From a checkpoint of a small transformer trained on Wikipedia: no biases in attention or MLP.
Each number is 128 + 24 x the weight over its row's rms, rounded and kept within 0 to 255. Layers, rows and columns count from 0. Numbers have three digits each. The size before them is the row's rms in percent of the matrix's.

# layer 6 MLP down (transposed), 2560x640, rms 0.126, rows 710-739, columns 0-159
096:140144150146146091077097171147104171164106083080114129153139155105109131129114092175142122158092123147118143109154122095117133131140130128113151146125101126140149126143125115122108114147123132111140145099121132077114106133074143132127098119138089087089132136112149100085133126136106126099132161131172107143137115140161118145161118084070126089131138108121142157151131118148122130137130163099140109085127135130139153136126161109130069106118138127105189118143143157129106128107104154
102:130131116126113138156174119134096139137123146120110134121131122170067099133106096082102117117114106110128133147113140127122083128114132137111114135151081139101147155112139125133137139119137070102106121172125144176103158119153140161099100128076106129093119113093115142170125121146146145127117141122169137148060144122088130148137181090137156107161096108153109187127107120152130127138111182121152145082115161142165146117133136122160109095110130137100139134125132159140171138155146150
100:115129139166149138149157140130179138135117097091096134092131143137104126139127102129126176142117142122097104164143121123165078124116149181117182149166113133138123094143110117129085179133075116126073149141104168162151140173099156138134119154109111136095144139091133174124093132114091130084123146131099144147115121153121118095090141092138174123152123108167126158167138163153150123154128116090179116136093133138129127139116154111116118108133111102136142102126158121115138120117094123
097:137164125149119115134117142139132142107158113176129116098138121144142118156126159098135143131118134158123131113146122135127129137133086100121169145122154100181138108121139140111110115165134121111099124119112122171122119134162090140159133134147124145132110091105157142126156128130184119142117154127139145115145137108129149176108129131120135155141097127141122136122151122133156174157146115147137157162190112129177115176128109139124131123132106138197138153120127143108139124125101145
101:125109127142129138112113106111120121066123120158122143134127114179094125134124117098099116143085133126128123094150136098157098154076137098124145142133124130109129146138111100129150089111181103098098112115158152145160099120147096099181106142123096101159111104148093160137131140109159074139125148127121121109139099117135102122084135117138077142139134141129145185085143194115127132153102135134088127124129120154114148142094101128183150123126114120090117149100127101092143133115131095
103:139107086124174128131089130135153118100115109131130076154092146150076105129145153145114164157130105169117144120144164133092105129102131161140127118147138117118121135126116136116107156117108117116156119120118111186130135102142102166136112164124128117129096151092132162174140150192127106108100108133132123113177107115114133137109150091113129105102180145141169120165133080156113120108111148121141121109113120144105130094146124131107155135126128167109124127134168150090122084144128141
098:123113155117149080125103098154121111148117143133113139119156151113179175134127146148130125109123140100136098131122147162092114122085097168140155164130108179121151129096139140151144176111080119111137130098127072115111131112098138133133136142132120175124110086139166164136092152155137189113112129136145141145153100145139178108077127137099173117137187111136113137099174093127126114138074135083113126188134170145144083142114117160118144132106113146111140158174115132131145138115180142
102:117126129136117125143125154113147129168139142135151147156109146146172093120122121083161132170139111116099110121099158112170136096120143113116116129113118129147147073100130207129139081118171166099137149136128164099112157127136099150126107184133126138107120157122117112109149142125154154161122135126113154115130143101114133154096132135147174120130075116155123086080155106159104131109137130204125131128106126113161108131130114103157093117095100134118170106143101140118116122145116095
101:107075125107158117103116101131144083155145112169187119151131106129129173119158166113135105109130088146155135149133102100142126109158099138146089118101102118143126080109133137109143144108122057130127125091141160169099121154150100131128139113105105165101161078132119104093143172152137126122156142130170136135127144166127109137127078138125154110163117146150100134099091101139104106111094174094116107132108125091176130152110164129115160146137154100103129092136138118114142123147139125
096:129139123094104104120130110148095116129170112117098110143136095117131154118134111132171150137130113141164094103129137139155071137137116158157146153164106173131109106150069110126138137097090116089150133172117096082112111129115152126098098160145087142159116189095146132148173147139088132140136119116104144103120102065119123145148139107119153105147119125113133123137102119121119099134130174091148127113109099120124119155144146136100092163135130103128144098128143182117148138126144064
102:131159123089106145116085109151096118110111124146132162134102079103139136112142121102130115114130130136077155131109125115119137138133108124160116117131127180139159125122103133109121156151157126128114091146132138115118129125141097139159123143139101093137110147114117117121139121114187143128116144104129157114118107118152110129096157129121150086125161116101125082160119117080103093123111142122110143164157124096098123157144129154102152100133102138131149121133127171143082143086141098
103:089116114134110087121143132150112158110106111151086115143132140102136104139131141115158108152153092112095150099127136135124138122131143128104117135135139115101124094149103097101111104155148098135131106095102135132159139142152154089096088110125116108117123123095102143126122150084123108126177139136118143145100128104109145111173148122103154137138132115134108117163135157108112106134166068146119123170109101124146107136148084156103157148139126108140163111108108148134127144138164129
101:163123126090122131158157138146130154128142145107148155107161095123144118095162101088102114105103120089135168134169134145130168123083077109106149127144105120077143152123134115114110139178140140101166107101147104099129181118119112146135120147128083143103129125172139124163123172143090148142117099105089116148141130153130101143104124140141094120117138124116125150110125130101096118138142083137124072133083062114101114104109120063168106129133124183116144109136177137122125103117163102
098:130136142142110121126130160138103131146122092139201136123112133088145136136103154133113129114079114166107109132121114144116115070123116143157154151161134082118137116129161149119132123155085000125173110125119170094147144171123103136152162105083101156083064148121140176161135148093145111099126133128104145114122175135093092133098131110119143108107142091110110154120134136128137115135136118106137102110139129122116160161122123148106130147143101174111119129160145115088112164109115151
100:114099091099143165150136112108157119088151156155111103120114120151075118120125130137158102101123136166131079122096159081139171112129119164142132112089148151112197107140134108130091123123121076107111130138145123118073141151166100133163152118143125116137151105124106127119119111094170174191106097124140071160120116123152142147150124146127154097159120145153172128112134103106155140150136138119155119108160165145123103119193083099194146156156110109113094144117147129151131116119100132
100:140121117156143136140132143164109111079143085160092144108122123140106098109151102150136163136133107142092124161138111163152119113120135128119191067147107112120114140140104129133098148144142155109105136088120112119182109089058147130092126147151148162140138165119136117142148178127161085107170154132124106139123127125141118139128132105133124177129127140172145142162149133112162093150138151149082154140129130125109173148123151165147146081094120147090122109136146106125151101181164161
107:156127142127098103115165115165106115130149123133115135092123145134107128125132135095129175117116147135114122101102141115139082112137132130141098126114094148112166157086134156110144137142118136153158156144135148168135172137152112142147164128178109108177177131137121157192130086054101161138110094138125134149144122142161148155111133111070116135170122102159108157150145165113090088100138100138106099136096105145132150104131093110147148132110113115107162127137139131115153100135103113
099:137113097130136146068191125194141133164165095133122050118125115150157080128124119116106137151111138151155095139116086121139156123126092093130131127169119106159119095148167154132141119113155108127123143143153123165142104088119099125145133163131148124115157148105174112113122104124121136125139112135142130145157117077139123136138094097112102163107151136139144150140138141126136148114123092109126106103150169158171123160093109101128122112145126120133122132147148128146092142145119149
105:104147140135150135140153110091137134141109120141094129157104170126129116122107121141147116138101095127118127106156128165131114129110101173137154156181131090153147139177132149148096131115122187154138117143142096113138124144123110112127122134095112127138134121116148128136113146144084100148090080143089113137113133161120156132141146153109157144122117143110090139127127136146112114115124132133117137106115148141087160132147135096156132102165160161087134075123132132137143133133144132
104:160141151113103103110122088126106125162128153138108058101140153162144103122174187143170160120141146116143143136116119163143147150163153122127095095077152116133137141107151149150135137127143141094136158115135149117129118153161085148141163088123166112115121131142087125119126103119180143110102093134163111093183139139133099072171100115168155131155114152123114149113119118149121161085105097121187083126146117141137123151148096111125136125127106124097095166150105111133100142103163102
096:148152160178140122116157168133125152114147140136136113107136123118145158119107127111164122097099110106093132102099168149101083121078122102112081133125155196115123140171136127153124156122092081141095124109144162130153129130127137078095143125138125088108126164082168086119153106143133126182140151148165117153114123138139135198108114084106100126147142110117129141111158102115132110134081149127141148133104135146110120090113101161131104120089119144083133150130113103138100123157098137
103:105140124116141121126149121140121133120149159152134134109108127115161113095116099090110056114122125153165122107165107126155123160083160155144124086143114100106124137120092137129130134096151091141094127146091086138129141165103122130140126071125096188112144098112115155111140123155108167150116133148105100155067130111123147150133166152108107101127116155104121082135105173128130132125117098117113190062109114135077128103122075080118125080155148093132145141145126086151155150112143131
103:124126115141127127150096078127152188143145176127105174130147122105160183127086141135111125138157122134130180096108134127093164162147171068123146101116116137144152092117117135160146147099141169104095150122146180152144126100163083112105125130131143093102113127126154121116093097136122117163078136179143143061156147081107107149059142116156113100135135177120090092116146125120094131131115105111142161114104146134101097108130126115161135175106114117105142173107150076125131168131153133
096:129143149165160100119112068119095066106161169117158124132100105135138116121129096115167147134134173143171136125118117145143156130129091147158143117113126174172122146109130092132142147099141151095161123122117140090111089143129142154126123130139165096106116156130132157091129117115119155115133105112161144133172137106152143099140118139155126169081150123092112118140117114161117135144115140087143126154109151170150116139148139138118124134147190121135119132151135136076139113157126116
097:153126078132117148117115136125134086106151119108135124159138122159120099171129120116113106129132114144159115085168101157119131144129135156116120134120102127075152085144127119100132176116161117114125131123130120135137165143113092143141149117152135162145107155146155110119130135100145151134116080144122115164128133146067149113136121142146125134144114092075094125152138137097123142102177106145095172164105170120107140161140149083130122138129135105158144114138097118113131152130153100
097:152093091168097116152110157130132184153146134131145113128114103147126082105109110106104143139148121116157083113126134128132168080117118136118159156084099138092141130127136142186135121103152174120167177143159133137118111117147083118102153140106110123134116130083146146132132145131154091084115072087140126117145093102135122132121147125125112163148112120174136143154157103150127093113108107107126121149079132132101108130130121147130111122141112146112125125122108146139113131095132120
105:143132115160109156100110158109136099112127134131107141144122123147145158081153161134087141147141127129171112116135087105101107115113170180176139104141114111130123135154102124134133103116140126141092091110168178107121151123143105167159175112131117132142137131145123092117120135153120170081087104120132156123137141130148144155135152173124145163119074143123084125151088110163148129136104129124143108109104109129146106142153178145125130136118096132151134131129069120136100155148118086
104:162087127117135118107119135127130112142162127136144107125120102121105102143161133139147129130112099098143129132145165116116099134093087122134142133117154090147145114153144130095127102099117129134109120097175140124116162120127139145174134106155108163107142148119136078086166112133039099121147126145117147092081121126105125112138108159136120123138141139124112101155143173102123183097144133119119104104132180162132115124099091117113116120095153117164141089142106084153120122134138079
094:151130163134175113088143093098116111122145124077135110123150219119156113144083123101089147144143145109117142113163108144122137114110127060107146110142076111127127136122134091154169110132173120079127132138131127118088131080162108118132142092145119154093129143142138129128141178092125138177152104097158093073114147152154142132144099122117113169142078102123122125132186137133129105157100123140113135110112108150160179131127106112122104161148105143152169156136142127165143106134142096
101:114121071165094170105124121144156124068131165063146119143143180133149093131150141172116143102132141155123103120100101144120143128142124140133153126114107138087127157139117085150120103108114120119181117140073127120166175106128158160138139107121138156141130138172129168153165138159159104152151131147138098116123119093073161088153123130167095115137136119114105139118146142088109095122107117123134139118155129132092121143130144104176152157121132092157174123113106149127153170088179122
# layer 6 MLP gate, 2560x640, rms 0.248, rows 711-739, columns 0-159
103:127107153127112096118121104109118115114142116151132094090108158108118101126135116154128110124112125112104098111114147109125120169120140119190122157174139138111142111163086127159163114123135143108134136102161130146132140123140112178091142159147073152170147150134120105081091154125157108129136141114059121126145157138158131091156119125097108125128096122095123119163136143097126157138167157091125101147178100143116156085152090109112089125129098145097133141114146146140097141133118107
101:119134143133097115107165116110126128113124119093148125140169106156159116155125147140150137156137125123124114176100140121088142145174145104179136139151088112133140102110114118126114180153155174085129136136180148121139122110136156133149122153101108128118155146163117106162105109112130074092163124120120109112126165145138126124149125119163148127119146119122098139154154104120142131138137168147117146106140129105117143117115102109096172123140126121097135169146183120149127140117120109
102:121134141142128140129122162128118141128087146146134066142090138094088040119077128148130114106125050132198133146092148119094117121119114154118098155097127159169127141114135122155156128103130119098090128115125157123143136132098122141133147129143109139127113111166127158132072143108121134105117121113168103123155133169170101116100106125181137134128124135113120142107114135065173132107178170107115124093135121131096129083128114125102129118112120123094163096117137164122152176126126144
104:129114130176065132106172131114153139172133108118182092148148100152123118148120120080151121126103131151134170157119136074074109133135125136108131125131154143147126113162124109113170125143118099132094150127148128130132153143129151109115100124146173178139152089113128124116135142183126161123123122116087131115073124109107094174143139096112102124100141138144094075117128136106127163095162096146175149145157123182141128144104147116123121114137139103094105107138156147148149140116163078
103:097088082061117149137140135148119154111123130108125150112119136148117123126123159129118126151132129120096118122080178125152100150067128128120097090149143158155132104149105117080130085146166077121171140113130136176121114113145132080125108106094144111131156127125124172081133142113118140092177151163128155115101136154127184181097125122114110153131105126142147099147120123106104126131159144121095099161145144136105121089128103132089167166168119094108145116115138116123126161120153158
101:132128127122120099137152073142093163085129089101107098119121133162122110162116143104153109159098124145095137099123137139143114129097105167120107123138114130117134157142148134120139124147127092077099149177105122112118115116117133131122092139097084183104156121111147132127116120122148131089124127096117134098130134120140162156110134162139123133116124176147044120107107145142119133142135159116128157148148097128104071121114163112116113123179096096106121137180144170134149092159124132
101:143054116144170121146171103069078106071156123131135143114093119133136150091133112139121138138163141140162157149124162140148120119107137109087128132089135163101154118138133119171129119139126120091148125170168132148103135122135148143123142104105107149108150164124133160130112119143128194100151140085107141115167111063116132119132115082146112154150066092139112111144135152154137166128102109110148118150162149116136123140154122124129158131086134093168118172106135122124141141125141130
097:177139128122138139124128132104185110128153152132145157163137151146105102110125120120176107093099107099175126067116162134154115107103167132087123128108141112137141140110168120130127157140157125130113163133125105111095108124096145147097110111096116077117128120118119166182133153108140166163105152124111143124150138171171158177091147107123141129162129126156154143159081138149159149142151132104158086138139156139117118148074146105177155115095126110166144128137142119125129104104137179
096:128168123133118114122136166113153124118155117096144101106172117149146119136085115105138137173117088121109110147144154153124132154139164091154098143130184169123096132151121176148154136124139111118153137119178107117128080125153137123144126125104049112162118142142125155111143157102135130122160117109100143144105148116115105106132128089133163117151121122120100087158143096153117125130105137107133097122130149116087148124174100113090091150140087114152145150118117160131102114150137110
099:124114112162104125109130126116082136159150143159103166147137164144145107162115149105133146141112125097116147107129140172110149135144132133109132087075088155123120127102086137148127088119108121120156121122116144135141091105113119129127103109136155161128117120136106119153107096146113134129142153157097129148152175156117148128158116143220085142144140108099171131149147138124131173134183139138134155201097116086121145137088149127101127130162094131126140121176100107132131174174132094
098:145132150119138135168156114125109152138169138131158151099120110113103157072175118146134112146138142164138132100112150158145136095133147107138146161165143154078121162095119133172122126116122078080156168097155121145151119175148109119108130100101161166156102143155115143162099120124121139136092139129061170128145116119074131149132152123156113112126105143153178061119150115175092134170105174102086143119161104129115102143117108118155142160118168130132151155127134121145150117130100168
099:133131106113097119141128153120092104127178101162139149113130141134145102119164124100118126117118130123114090157114164136127140092090171105176149083106117146150113140121109121132111110133161143150144149157131115163099071123100176125130134118066109107129102136150169131150163140087138122137126080140131149093110128149120084073108107112108148158105102128138144123125120154100172132154097134102161115121109140201120122133145098155128145110102128141145141123121140122117079114070108135
099:135136137109154133122143158145076135127124111143160078113130114043174120156132145111122146093133159133119123143163137151132076117123147130146084154126119129100130140115123134082142119147114071143110075125086157084144091131192175112117131106120086104139181138145108196160169111118095149121162131104100101125100144136134139122101103087112134108161129093114095141142113113099126117167107120093201131139123147127148138148104093111197087109146106155123152144137153178088149124085077120
100:145097164068115061143146145132120090112118146138145120126157127118167095139119116134134118162081133142118182125142123138169110126098103084163124113161138091142096121128102121080103106128171100157116104128143178114084158104080179114130191125135093172159124102106111097129157129139110147144114106129125191141122152139072120143161097128158113087107116151127112116103101164152098157103113148117099124113107135115092078084166152123108109120138091120150145099110106116152151113121123149
100:063110147129125138116131189090127128144155110149146139151097088104095088114148101144129113126127145147160145057146102122184110140087166148129090123098133113132120099152112132121119104106165128115170118146140124158135095126133084183170093142095146142128125114082123122133131175151149144128120140078141124095100128078076156111102126146129151100130140142182141097136086141109150140139104097099131121164130069127134121140120112115136183133122125096105115151110132117130151130094111143
107:108134178137130086139143119156131092119102095131146122112102150118133098103081093137126151097168127143116109158139117094150123082100123152151116111110094139176148172121135081123135121141152120128080151170127134110081196103092152162123176127122119158114133109097155161132115187114130127146154100144108142057158118129126141107167089157122165165121141105133101145112103130160136101126124140147087181124120101113156174105108112084112162135146151155090097116131128173131174125095110117
102:145113124100130119185116116179117141096102118134099159168115131179117126116145117112107156158129125118103166133121152108136098146116111121098144109139142144098101137149109116124114143126124065142174109105133093090151114127116121211089115130146148117110158083103114148179135133119078130136121114138156102123141133117155133078145159143098165144148149139177122094105127140150166144139113090148135104124112133113106091151136158113098126114157144093121167101080117133139108108114136147
103:126156145096127206116119118122132161140124140116156095135107121153124120113091141164113065101126103128117103104115142138155115093085099156097134137178116099106138127136113133147123127156110201113150128156125139127140115146108164128140126121105131112105096142116072153138097152112092113091129125149137191143121184121126165162150129165152126136101120135109101136131135091114123162134128162147133154075157124169142183143110121152121145130126140091167130102110130136133093157120111187
099:131127110117152085146140106101098130117107137103160118115141112087124121134126135106104136179139158136134153143114124127129138163156146127144098128089137113141135125106091165162089204093141183088148142130131107127159131159109127116101134080152114152100136141150111142143127098108106157140137147151147167091135097086120145151079162171115117116144129145112178108135109138157124112157107133091124132101154119143117130132152161123122096123109070126131122126140110171117084108137153137
100:153108115104111139149072155108120105122114082140119138128128125145136081128170117129109145148086118139141168143109109125129157087109126107112142095142121121123145132131126136142108138111154192173097133138149145119154126144134105173101111140087143148111094114128126156173140133105136109133096126114165122141164155171092118135155115142126159146157134108146098126141108150164110115116165136148152114095159142128126076116143137115130130100135067170122122143149082099134159094115171175
098:178110093136137169100120145107153100146110134114127140115134116132107121130115163137151148095148137135081132154114183148131125168154159129097134110095152156115130150116128140079119114126099149120122176113188150126133076109172108090163175121118153102136162150096165108148111127123111115172149140123119157141128121162147140142104124153147113117087130149162130157140121117134108129119120134129166121151147118158117127105126158133137116145094105144129111136118113169123147084118085115
095:136128141091144182141108156167135124098154128132132147081160129091112157186139101127088149075121138118160113143165136131141130140092122198149153131159137049097124101105103142112101085163119136143100120154144157116108103163115100158137151159087122091132145112103090165092138077065123152070118122076118128129088117142126161134137123137114141149128156124166122101127112135155142152139183167136087103093164127126128109132160085124101129086130160135114102127130136111109180083076139097
102:147158126144145173128139134109091111127094131123113159113110124113152111125151110079131155109073180124141155120125132116134125144130103147117129126133085149101169119095133166171075114116169094140114093120101166104165119132146128113140167121128149122170147114109167139155135117146103168141159158140151142102108113110113113123161112102096147112109088115123095112186157109147131153096098130110169113133142150172141121185172154160197166177122131160083142174142094128138134134144150132
098:179143124135141147153096124139110136110167098165140177114131100117141101166146130101140142131121134089131119098119167162151112103123106142144117142119150175114148110110130155122135111104153131107114149167128146146158108099173093108112163113042165128163126126117131111155130134120093119116158102128161141102140126093157144172137130108130128132170121128150126137134150145135111120124149125145105127104120098121127175131133110131108139167190159159080089143099105127125173136124135124
098:122115089159148151129151144136139112149151132149160135147131157118134123155107142143115126138096159104144103132158135124086135105141124110152135128124081097135152133128135115116112142138099129153119113099172116156115111163108121090105110122128168152124122088120149094155114136123121158169120162123130154151152154202102135104143079135171114182131126096157101139136143133114166134103094137115071151132081160145153131108135132194163123100109092126125095128143099135112125121114141116
101:120136128166092111164139121135127176121109140075109166130120123140114097055124132130090107171101150111121136158123125129125147078174112147118096157150159116149134105127132122108110139129156117140168105149121124131128127112126076164079142149151169126128111109125114162086140157104102111125203142151073135126162110062117106122139118083098121135150165090089118157113134178106153144095134170110125135093132084111158128128118155074130122118143137110169111154155153136138125120126134129
107:109180098168132148154095113100121149129132120148080153162135162141141099133159120113115113138104164125103114142087132137189114150111162158095129127133070129117111130081116119088099101147167067105148145132132138152076098135122143096160119153095142114118123093128174161144122128148108141095134101097155151104130182068136126096106173110101135090105156106115127132140113141149142133137123132159106106137157093120159125148127113150159088146126149140080121120136144124135110138175094128
094:113107155140103127150130117178112113186090122147150125150077109127150175083139124110114154110116161122109140091109137087124148161159135143102142123146146121095124089143132117113143137135157142125126125115134142111109115139111129123120107160175091129143109111140099154094105084099129130125163106096134150101139100118075115130125096121106156166191120136092119153110132142113144146091146102145110090117133123114136125096120137162125144170128117158156126113102119109107145125121118101
099:140118133151117175185096107151159092118162134151122128139126144125141131131140088159152121149122184134102134142096166153108138164137124157129142155104137142122113168143132115129136161147104107135154125139140113129181158124114121137157146082085149148160160149139135131147117115143146072141127140126109171158113117144093128121093160104165111149131113074117133144153142135111161134140156157095106160128115121104125167123123139154124097095127102090136111127181138121088111109127152142
# layer 6 MLP up, 2560x640, rms 0.266, rows 711-739, columns 0-159
104:135089106097137136143133135145144176131123121128156115176123132192136121130139105101179178104110127143107113137149132122135138113108108136144126108108114111152094150167146107133103167170112082083143100206154152135112126157135143081122113063109132144123126163104106143081102112158161117086148138124139140095103123131126132147083164134159105127108146121115106140112174135167137132137116141144138165097125123114131148150125136136134158097146104142114143168138117077123159124135121112
103:164108132121093160156137090163113160159113091128157123120115122108115132148115137173129105148138090188112089098138113131101149101129124129142136114131142135137136085152127147142107110106131081124082102161148133185159139148147120130121106125114157147087114056128115097103108130117165126103143142135157142141151139107147123131135140131171116160113131131154154127102153139079104147131148151128119105132145083104147104163133141142118061126150135086157163117181112117140125157149113147
097:149139173131119086137141138082147135104149121120091114084102118156115145122115096073119138176169138172154111133109119183127135140119123116133102109115145132108105065151148120124082107142120075167089141116094146151094150124149123071141126095150120118133150139088130116098153163142170163138110134145147139103131148118143128146105168093101134105133125120137122127113139139167101107138112111128070104171138102124143115173144153074094123153127111158165145175123111103160120138127116165
098:120136099129147123122166113135120118088105118080136173111166102159098135102103124142089127126114108121139129131140132125128088169144142139120130126121114120119134109112090118121141119119148126136160114136178143117141148117134126114107137108145139161143151120122153175143120106101112154155110148136125131106108161156172134101172099094113126128154106171064159136135129110137138143148127141111106100093098102111101121138136097157160161121165131149098116140123136128118139121125128086
101:157124102147152124187115132148090123119110141117125102146116159113162152097107159101121147175149125115099116131133127119140184080158134169125128116152118152152180130143112091103132130105148110113124137098113147139155126096124100126117087147166148103155084144125159166121134096109126102073139129106151117099142215120122150112176131116131130104125119122147143155141151111095111099130140127149121128080126094148119120104125120109103150118105133139093097186097167134124098141139168122
099:120089176107114135116069150165101149169081086136117143112098107141173143135122157127189117138174126128130129120115125134111129124154131134136133138157125128104124150142105128106110106123123131128139094152126151142134114147133100091115115099093141140132135109136131119141137189168129192105140138134150151104111162162115149107155100084099157134133164148148145126142162132128140130071090119119094079141098149083150094096124138139121107145135114168160126140119099111141105159157164134
103:124132123145151140125154130104090144151156159175119157143127145128144127067105140138128156153144132142115146130132156099106115124105157123109084089099134139120087148074155139174130162151156125100144145117102143145159147125117158139116141114057144089141147098116116114113095145105115155119114154155110112102134135172160152127140074134122116125086180106091156093099141096169123141126151134158143102152181143101131101119137097157092126114058105150141108141154153102153120143093121155
098:116111131135091122098103095099142118121125108117130152124136100128157120112129129115099135152150120132046132140119105112122086117123140117132108129161144181170128094112114127142068083097120163130143143116108134150176124144124142155147154087117104113129106125140141107125146106127087089083136120128162091153150109103120118103130123138133168097126151163119074111132112115120106116171085124115115100100157119154119129124138093105102107142139087109100135088157114132174080227169100125
097:119156093106114187151120099160131107107095121126145145136151125138133159131118175126132066126109163165125139162115182159109100113137146130122091149126138139166152118122116162092150147101166126170167120127183127073141131149136111169112116118136085120183115106150169145171132132124137115115125106075130152111128147129108134139136103149160149099112154117141159168140155097127138135137118166147146120126116121154151126109137105120107077158157157118128130155125117120125119095068123156
103:146139134091134109131180106129127099120101145135123130171161171123103145103161129178090164141120151146119104128106141134162134135123142117132129108104184109078135144158129114111128117102147141125107172119178120155095171132131136143103135114139092097119179115116154134100159168128123094148154117133121113126124113101129121168151138083115168165128176124132061121147129136121095136156118133139160127126138140106112116112103110167105109152127170100085125110144132143104110098159198138
101:116115152082112134129129102082069115154140154098162113150124136116180180115121131133142122125176088156133135128126140144111145080088088124099116153171097110174104121119120134137139137101093158112123142104166127118132132141123083157157132113149099117161161132119128146091135106125130129125133131160143117141140112146136114164097101165107116127137100178152116139085124100101131167104129185124104133107118154142134118121099143124126116083122158124123130166193132130088126128139145125
102:133121083105137125116117157119085130085104112110150109152142124127121116129135140096110134145144131084132100148116124127141132135118116120095098090146122154165111134143134117162130152136120127133137113126079094094160088123114113122139156127125072101115117104140127128166128132079113094149129116155160122111085105136131172145118145135169100159149111085152122119156159122127123101202092167086136126159141085150140143123135112110124096086135110156161160129175141128118124115115122088
100:127127126119107144160090146072145142116101171134113127095150102116173128065114108106128105134076105125121110097117125112140138092126130167131115084128148085102097136089081156116139144140127084164171123136134126103150095144135106106144135148108171100152121132113103146155138153158107111142154163154070128137155102138113138114102133115116164109131154119122123165133127136129123128127113135099155120164116102165130162139102145161146110121140141120136137132113118178140101149114154180
099:126114092091171134112091148145161175127168139104113152161107121111143101128122092181127093135075128199117140143108152123069129111152159123110148090129165144115147156091115118101116120100087107125130165143104167114152117132108112119133158170150130163102123115138134156123095102152111131156101153153148156150155154166136148099164187127161130145157125133096135128143091121099092114109128137157121111147199141106128111124142128137127132084153146129155124104156130122121138120129120100
107:119127098144155137133164075169139122097115128107123162110142171131104130095132140121124120110127109144137127113078143130094112120159104128131129108164099175171127172111106117147125147126096123155070083118132119137165106100072127085122159143098172131069158133123108161145093156169104126146093129136117151137128140113140136115175128168143096164146138169102138170096129131121183091146152122175135101148116142138106143102102188106130116109125118123093099139115123129180136097135152124
111:113132137146120157127101098125120095142111117079094124144088144066116086117104090103156104125153149062138128169112141154137121106111137135146152143111107146126112155123108097134097134156143148101119182157169145154129176127120130171160120134143122149108148128070139155174112155086136093091156104139074143144155109133118156130129081114099148118124090132116127112149152144146121085157134111158068146100155128143166173128163139125110184148144109151119122112169092151127136110121166112
099:131137134109113127141136154141124104137155132132149113137143129130113109130134128105178132147123160111073123151129171108125126156126149142113103131149134103139134144128090114152041152125119109146169076096108146129167160119109130163181101116127121104182109170181134130136086093111108105151108110145151113078128149137158126076114116101086178139148110119109091132124118156101135119125135126107130142135122152105136161094121164135125114152138119136072127090123131119172101124126126154
109:145153118103126174119105128114074120166161115118125096143125130152117125113101116109091099121123087133113163118160132123099156103082079128092121128130099118170144126168144117106130090121126199097116173130121140085140113128108157160144131116112174128115088113089113143221137183144087109117123126148122122121102141120118142182157121139123123077123130115102086146122121118132159166101088172094125149088095165143133116120100147133106112120110121179109149151119100132129111127162080150
106:164177095134134139162092092167134110125158137149150130118111103162111088138162169105133108152118210120153171108124132129128104127090136111153154164108069166143117127139149115157131158113146112141130122085127141130123109148121091106106145132137121129126152099152119121178143124104167137124134140085166157128104119100113137169119158135129137148149149122081113165132125121140142154121135096128156175120069150142101154108138119131099160154108114107136113107126114158110083165168129147
100:088138145117134119115135116122121150128083131099140139161106147111110113125099142091138086076182149134104159122132138181124129137165090124104097140142138147132116128166152139121135126160129106113144113131142151150133159119122109135120108070127090108128155076116127123127070131134127122110113147169150070153117117088147149158119111136124140092132157132177178146124164090108141132119116117138080137142119100127146155144136143128139121108157157142092144146098138169133122132138098099
099:151090088139086166062123138098100141133119164080143138083112150148159083127101131136136104108126162162125144153138141167157144112177156128121129119069119112158092123116102115100117093135128113119106150136156128098127108096151094133102112120118097131148083137128120111116181141129075154108121135146126168081155144128147110105102118144153121154108146108104103107109083140181136132153094158169145168098155147083126126174116104141103143149163149146150111148143165155186138109155128138
102:143139149106149103121101099146111134146132100144115118100108118144133143130145124089085126129130136138119132103104184101118146151111107127159122136145143133145159162164119142119145101169127096160114129147121125137090119175152110107134122138092146108132141130123116140118140136092122123106161148145120149171093140132144136131108143142129141153140095147129110106159139150133164114176116145101119069121123165147169138138103133118159118131097135139135162128176140119139075089089127134
096:114069118160113121141122165176149089076179116150127126102171158158119109160124125126095171109100135143120150088138131091120136161122146140126154137118145117124143132149094117133116154123111129117160146139115106132106085142087122103128126149133098085118094130155102179119139135100138136107113126121113152140186112074136123116124098116107087143154105074144166126082080150128196127078118124189082120144103131117155088116125097127147105135103149137100129142164153133090117140124101118
096:129130098093156125113112094133163117120129089106122130143161103150167106129156146117157141113152139127109119135113140129146127102144144138133124112112102119062123113108144141129102117116160156107100110173109160160132109131107153102098162158107148119103110106143133141099102180144108134135165128112135142125122118123105163155077154149119096097102102137147106145100113068183141098139144136152105105115144107131158112115115130133149123132121094113102125161093121100164121138111133081
098:159155131108160103156126156129148091185141124119150086123126116146108172135128158112163151112105154095129107111078100152129147125103152133139105165165130101103111128143148095131130148089167092123150127122052163156128137099134100111130124122106169134126166127130116146117119144117145104117093136120108149164168093163138111113131135195165185119100159134115161117096148120115145137119091152134124085097165109144138138092106136103159158110118111178110107116175132115110179098157088166
104:142144168169122108147152134103126104133126131087125138114096113131134127108081127148142090152134137124132142122100162162129118092140152179097101109086088165157124143175116076103158130115136143148097166112141126095131165116132105156098150077171117118138155133124146162115131171147137122099120102133121082116138154114160103117137098130164158121156121117144111065089096123151159095141103114122150116131116096125117092103142141153135105105127109130143127118161089145188105129133139140
108:130122175115123134137135139164161115124136107134167114109144146134110165109131176152180160129102114121150125128165144152136139088155125161156141118117156137138150103171169115102173087146130136160114127094069154120167121120151135177121125093142132144122154146141122093170144151105159140131106190099094135111116087118073127158133087137098172143114095158138110155117138086116065094099094153123104154132122165144094101119106147117120140109121062126136133114163143116162146177091126163
092:123115124133149113118109134088146099115128136140121130138108162147116084118112092070120124124158167113080115136133114137134132129132156074133109104133166111149086177140128130122157106081137104089174072148127124128104160098124113132108140101102114138102100114127087110140147124127110156120128130140178102118148145097124126127121172110127120126123096102096103134107152140102143161135135115139119115126127151130099131125119165141153104157125136173103137167145133144149155149091122118
104:143116126113136144147106113134163082140121153147166165165139109101154108131133133131141090080161121092131124112134157101130119126150135137117136114135102135109141145130093124118124111152134136167168118138147147113148075121126119080145134090155123143150151159118138110149160141102092163099171121151138143097119133147106133148127128155113163104111114137107151161133160167132108163149124094121124129152060115116101132112135097161131133117122157114158089133133102137109157106136137122